Weights of a small GPT-style language model, trained from scratch on English Wikipedia.
Architecture: LayerNorm before each block, rotary positions, no biases in attention or MLP, untied embeddings.
Each number is 500 + 50 x the weight over the matrix's rms, rounded and kept within 0 to 999. Layers, rows and columns count from 0. Numbers have three digits each.

# layer 2 MLP up, 1024x384, rms 0.0269, rows 206-239, columns 128-191
582496511480510397440500493394540465571487426521523538419553581527517528471539497485471565503484565503628483515502522500555550502481518437453480550570491610608511529462448539538529525491492539
529466435412444454589465460479466480536445530508519556509517529508489487518505526568565425523435546473471526534467539500556494439479595555613498467428463462446496523588552526485498475462533458
517488514509550473495496483574569425432482474555555538575510458586530475573582512495571562406487567503566425569498531467592498563468533526609512481505469412542432483492528513494518522559459531
487552499517462492538516498538465484464449599444557546500487434520458454542485518402449487485484535497472534514409462523447475483429601444505571408464518497459428543554502522497483453426437499
584507449507511513582466517501476483511558469491415447493429443515440404456571514519479486427525517508599514484490595535516465458554455470453594506534541536509571473475472467526550543496507466
446519489579533522517543486410603466520471449465544425518512535568622521443515451566543462568510554530609531565533469463449486476503449463537455501505552597577511543573529497489548582500392484
427431517436560497546477458466438476430364575585519530341478534511506484572539448499521500438433545512518504473540506540473570564576445522535468503559494497542457439507481413542442514544390523
478555513401473635588562468457363520560526453450504438475559460489498511513537497455482431530499504478467534468469525489544493429423552477521557372528509397493485571487496538486442522484493457
486539469528493534578448487496433517495387616584447487514510432543422513522425539423503462478511448529499481505532586482560425573458537502454444578478600526505553429499450569482471481425485447
538484478491430405553570547525462556462500529496586490470489376524446465464572486484517510553443559441422509485517416500523464459534480484507450392563553424537497441513590530501510437534519503
477460409553484543509468489424507465489529431484483476467448511461487561509467470491507485608477475471499438475489542478553523505504526532443496529532594528540526429447517459512545537507514428
561521553458499467505600431496521551492527484451432416522462500447473582584509412504582483442489423535496514470585470455432469439470538481566465555490515540479603539583482613572500502549491536
558493536537452521548563461518527438445447528456509524498455409512463489583548562494417537449531379493513594472494553464414369568515512601547600498612588462443570569623580550538442396533442521
485579439562541444571488537423596486501554457532536527501518609587463547403464526477460452581484505415518422590481444548440524467546539468483446483438475459496531557518503511511574454539515422
557511630425572444457514584488515526424521455515536518518471494545366500498520523541513499536482478391584485589403424540393539493466557544445522532504526554498481503588480498533476563453424384
573504461501514469519532535604564535549531627545494522441468512497462425488545497423483501471507566461488614471527501554454523605486558510509467537434560592495464610494466474575534538419491554
476574516503549437494469426432502443483513476450457494508467563441483514382431583458468448395511469477509541484490577441562469558441573493449496461493479586540504480479562513500449389524529529
462424455561572515579501513506560477469473437478442523480593473544475529525512491416573416559536459429446630427470412549441381471496547515531489422514449504516497510550503534509512532560507479
437559549473537475505532528391414536540480413581474532493486450395558469451463493495497468471433506488529491390518544504486466431566447455503564588404459554558514491456547554429470389495565551
600442538461535504513467540420532456550530517519441622478542502492586510375578475485490418450532515437464568588449536483491554474436459504570542432551495405544472508429436535504463553494585560
506526455433503517518481536457420490513459605537425546510488524498539485472480533506474470570514506420480409600539457466526541529505427459527382409545509547512477510546525539547512548526522435
473504518592483375504589448522563515496509490530459477543517561532443480468466559474598500397457538479562497543579543401429473520503469508570440521456507565394528422415430509424525553477488551
457471500506494464443537526604484450476525551522529535459513396477529530492549455434434433506518499516547444574541418434542466445493430579528438473519545520556489398604544459541475384612450531
503508454510578535528447461415559544435482492554533530429479595524575535452431504492424379415431453505569499515510534381510476493517423479466560586463498610395522501431520479487527552511606533
567533483541526607504402514532454526569547472629577489506447547558487561576486619449565490551475441520458427483529501407518461571479464519513537514487511485478502437529529445439522506490536518
407523522537504585552360554568377567547544496493492464451499461560542505505521541491521559544514480512625493462564589569487399551477575446438470450522466464549451441555484513486494382458597469
513506487505482481518510516615554452456456486585505502453501475556477488489456444495469465458472492448526546564503518456411468535493561504481488578469411502529579514388488441495517557579500451
435434474442443506539499490448502538563520411473531493478568479510450465538399465583476549576467508523543535547550524498537530404523478625537483493498497466452481542504599485441451514539492533
541517573544566553492424414399546398504520456500492484504449444518513450431556463539517524455531520516438468483547457463497484476542481518534513593448624629440455566586490528504595479458465521
464439468523473546552586407456451444531564418570518514435464447442516581553450466458477514521505504458436502526596538497554460553479486591563479455462500498412555494454555470426563446524490445
546486544529507492501580474506514514526533610539440499413484561429553575437506528453428555477521420479501472462554532546473426581509490496518408541475499557487403552506458524446484455567524517
472489500519464528499462512465436463438466464492378452495518427545498442467497446509447530510467480488521541456570415502462526498542496479493516461592439469494509480516534558467517521559501499
541412393562473496452557495524503560449464486455522480491524550572528505505590487442571498537434479586468474573544503521527513570486566491477527531402544465470504437480476474473488538472539475
494516485516525419505553408589535532551535471478465518508440484560537572468495480488577405489451451460444471394507503558435495511537462476432472507625526551445477469540627510601530453496548538
# layer 2 MLP down (transposed), 1024x384, rms 0.0232, rows 206-238, columns 128-191
467367508556497439525491502580540516461547530526476481437505567544556620452517479594571467560445513399527447528509446525530472513451483501520577546522489502559487524470412508479489499371451513
501467417477464429449546489471461429545488472544500533520555585418509509529465493526499419448407465594470416484472491485522463426530455556496449580485354451445445500498447472447437556499520526
511398591454513469455495481481462449503556538463493424445513423504476498436548493537591437472495447507424600593384465498566614431555453484491526450550405549560553373522480503522396510517481465
450388463556484424504415510477603512412549512485526533473463492449520403378510568489516472463458427600521437555519454529501594462485489509457467442511542438523542564442419497441521509503524510
539450540454567542551504451451426475528520483450581552580519495431600566548450536479517535561403506479507389513530484483541446484522492509534444540411489454413411487498447473522460442472490526
485506477468475546489527464470456429581485592524505495496463447537479515464474494502389449548525565484584554503516461496461523588524465563554528551464524442394599439415590510439427435522506517
439422495460433461420451413573518411435397441499517495488469444554466470426462471469525485496452538513583602456529451464523519526559404478491505477445507560563488512477506483485465463493570398
438538528514519484490400509481510489372467524466374439491444433475519506597582475520536501502464491512622537451446418427526463599557515456587557545481540494547430478450467580510478400484391508
533489366543471493524427498505578563420463404504503516566472542481478480597579553584430531483481556477601533543439423444501464503630537490503471570537443494567452465429582470535454500514509459
521440568535523507444411508472547464505563421485477534468402640496493478526386546495443474560522582442571432478432478518542495424539585534555506500523572604436526521483539512462478459500526518
580499475466528528476483440485450484559490455515580547495477428509510532547549578508463470525476588507573454519544539463528453500407474549486538476511464391469507585485454453472555501492481463
410395515492480551539512519546561382576544572566532382435412517514516425472491409531499484504488563580533515496546464526496490536545568448509452543439559500486485524463520492513581567562453473
487428528486488582497524491506460462417468511458585557492535506458517478515526396403489454510549553480566493516529524539565495508426485450535546492522500463519502380477458496513530572485512482
423502556477488488467516505475473643498494503501566458470564514570545448526516400383507462481558452524470593500417481502496384582467563502501521505570537557505443558548540495456560467461425595
500489487485551482627439448552477573372542565457479527432528606419485533462542521410450474473513555523446488551476560485544428517535584501476493554590446474470517529554514578521433413559471597
523527467464559615471552492459513562497493442535394476523533455457467501577463558513444493501438537386482565467537520468481534419470547547429528541525472525580602389488523562453495548545548482
539460444506545475501503502455611494492513427449483455482521515444527519465526484511489499444413548463437518529521604498526539490441426475564497493440432572525529638535524432544536520524567576
457530521441532430491497487446499460546431373542441610522525418537555467464489561428525552476452547477513535460490562550523544453429449498498471450550522447531421503562550512419481534395534526
489474532416521517445494533438605551605507551512488481502543528472443467517492491539485517498520516490453509507475463456497383610495475486445489523538614482448429417484436458600551567512481555
464540416453511531494533479571531450548507501492474429406505371505407431454503482622568357453510522490521475590578556565440474556457482555463568504521591491426417533560581506542590482488492484
467484399440561556469468463489547511578418480492498520398482482454380440511609542512497521452520509548482502519438485603464459443505495443453596608590509526555522447524456472457561477427432524
542507467472402444465543507523454540524498559505515394398510574468465546382493428558507512470480550423465556566530443491484591497548451519502514558465554451488500521459540508490519499540443425
477501551426468505480373435485474451565490486583566440517570538522476486475495571520538456524491483545464521439578477467558447543477507519588454423554599538503446562486553516475643373408526553
480431452464456487539528567635459455675557605465473485550461446472441484525408531496543640489571483452554535524481432557538582462504531497516449472472595601532540474555400497571457475504465520
612531497489517597463457446512427446507566475535511502455423464457488473526465398594465466447498559534443557535517457517460491574559572440538533513481550439444470544468496551409434540534453478
459523534493449483432470511537548507630496560549512523530496430393514440574524467449514544505543475561542509510506445467415547458544570507555514435553440519541455465481488488629671541527434389
512534488509419494559527585476509479556501510509474458494528471437426516462509529520454429506567453470462542454511562391457442513462504567522464513514436429482433397510528550603518516505483576
429486441482533569449466605453523572432520530460525477551481550542457403461462527485559487524447544466598544478530543419503479484501379447473462525465505541526514516446514542561370628491508457
439544564445482490391582538623563457489600517500550514492513445533447519483551595504491532537551452524579473444436522582542487510436492453568478499523549546580482462536438514584500503548529470
532529514562525498471446585520535481486429476455488532567441502524469459504524503517484550553506472543592422483517444530507620545552484463490457533482486437518436504530525574482443481483499541
500523547466536531439524513509523567461400493493483547495539499558504531406493507400519507521449549510495410420549465479546477458572484499534520496538430547483502485547548534568594520546495527
448485510497490576501478534464524527557396450498496468488501598475380581507523506506504543577510505452426507562505532465505466540497477466509510527484501535470491504466457500489553456551484478
514502517497526481483561536497608479642559542506494590480524516477504536360639542557466538471500399542374454408438465550435518517488469517543528446472510471500470465489434475514491539515648480
# layer 2 MLP gate, 1024x384, rms 0.0286, rows 207-239, columns 128-191
464430478466515435429449414585556492379487428490474551459532484462515563519400521452488506478481481480430499568575435477516494478525452448445554547506459486542476466461490539541536451532483531
577463499552491469556545395455590469511493556506463495469569520412497506533459439458539467448446458422529551425407584478445621520550605528531500608541490494505545431491557599489493495453444569
452426461543453535514544543499490528479551536505562490513453486604508468457528519483529551436496552544511436577472482469548441480388469383474455426492382497490608607416362566455482530532527452
554600492553479457524504496489522562530510445405488431553480443455434482519532421500521479487509576552519482544513467559512449528452481482595498482308442498501614471512511465605608453441579539
443571527523552428492495493538542534474500562509627488543457548565534560451463465523530483605482480432481466512522495528485486485540518522475550504554486527590472574570410527525497565474571548
568503532495425450414539457534483471455539527545492509466525419515538509418488523367551474569508442455570534446462458511520451567458451496429561548472484580549528475402627510586445497525523490
493517480488466486526555504546490546550496595395597498574506483483460536468484444524459453467484451494538461508478507496608505452465394517523543539591550545448485534551571415437446542502418497
465540467502568528374505465442542498520514531488524617519383556572426541345457478432464511484533411475479508589572600540501587512551503559511496503543419525560441567464519477450431548549475504
414542469405512540451510474443540454513493524449459455436507421561500561404431524551594446562468461497448450486403458540515544375425487565570443591439524505542523561537508404508522505473480474
507465487568550488466480455531494555481410547570430449497510571505457487490367356493458425497399421505507521464508500499501496517505512479482488535486534533567443474508522496476384438496493469
438577505525533501550474423479542426527439605538648513487412517473473485410381544425492510523432489374570497479533503438587574618501548577537587449533359550567458482527494555504441453523436541
541557608503493559421602482494489535514484486520455534498496501544514551460450453451579428452481530485552473558532507509530555557599429538606432528466503592522485585491553487467447466508528441
461488504466574442545398494456577484428474504449540430413506441549429507409416599414541473523445503438478625447449533520372505526476504444516470583486552572534521596544585620463478549463388466
492526374503568477570519427499516466508526511374510489435552487520498565460513507464519417516554460564496571533505559470470425470471466474491550598515507541478454493547410549502454553440519539
511439600549514459412511465539470442538425477439504504455429545508352448444499404473450565563567432563487383531448465464546514496494536427424553450414504453508443489568520462503572430527397571
466429503416536468498500566498547488455449559506482484491532479605456460530460531480524472541473504446567459510467451493492455501508425593603540564471477452513534608573488461473493530491522467
472450532408463475520533515542485500489574567588516541437547535468520514497453530430464542534400484443538456460515429551509508523552400451483425431513495457484606532504466542468487470428496498
483494520523466499505564571436416476538475484532524511551544532468592582485480443490447544466541475582489535485486505528572512485474444525498505566552489598523453416498548544441535438502537583
517525498585436453502514511515455494509462500481459575480399555484466563518538479544417508515443475514478505472471474553527415497443509488440461465511602534462452529469502434407500465388491505
532449426487532504556518508432486441567465514486550540581466544545458541560555527529435421554493450463537463530455531421428544572454527533524497560497436507444466500565481539382484534537497437
385474447502448394474509623577489508498523506488535563509522383454431513463571561445473503414495506423567556460464534409487523521531526541567541413522447486469488502521571551523491504441560596
540488483551413543509464507467493404489516595473515386396541477520575416516506560536495430563567595393482441482534555541558474545436493478520494461603526519454566480511414570387431524446596445
550417506433562536537547507477594516456431520553621438492585425451444480493546507509506543361512483577525518462578481505468430616546504543533452539481482551493474537510418546587526540476521475
504451545499489491548635513550517565511465490483461520446586438491518563543530389527527432544529546432494479421559466544494525448499491453495484481566543526440540492432544499446481437556510451
447501526489471430528423527501494575454564513556489478469601449470522478448453551488452469450458562428493528513513469509557425514468397450522433567493527438438433579563562564464409495510510548
521542479531538503441511496526508418495504492497434498470546501478374504503604563493470556482546420524408450482518545445475512513586532657515573462398485504476469435475554521544546529604476587
514491508446366494453450535450515462484445503553575545473458451578568604415434459457514517482528531541456515555551452505426514599473441484454515430448524440456475455520391489565422465495543564
552555505565539537537473450498463511500491569434518571420616467378513498449414489516497489481563492470476450455558505441558412518553529585586571440549522540468480473584500583541472568456585468
524508604492523429509435515431537519451487480586511506508524438470510460559443479471502553549476596530513489564527513493420496452475560512487498574509488418577525516483487523514524585494513526
476494528467595508528412542585483502452509520512492496503520497539436487428384477432455447485424466427558498542548530424465444502487493502500571445496450479515488481446604518458442555544487483
421588540501477486549468436588527412495448526583386457528571496596492499548501547501520492455462571408511425531587446473463424528562438540517492432476441542571452499635472537514527498472576474
501434543524453427545501479577536494466438549512439553443515516532516562547472568416487473532389466494469520437423486620462489554409610486456447534483517476391427580511556466444484412582482473
446475509494480543490474531570533504537501509449477466488472502459556592497519470458454459496437411429478474552533412476560535493455511562491484500564528616562548474413496518487481438469546553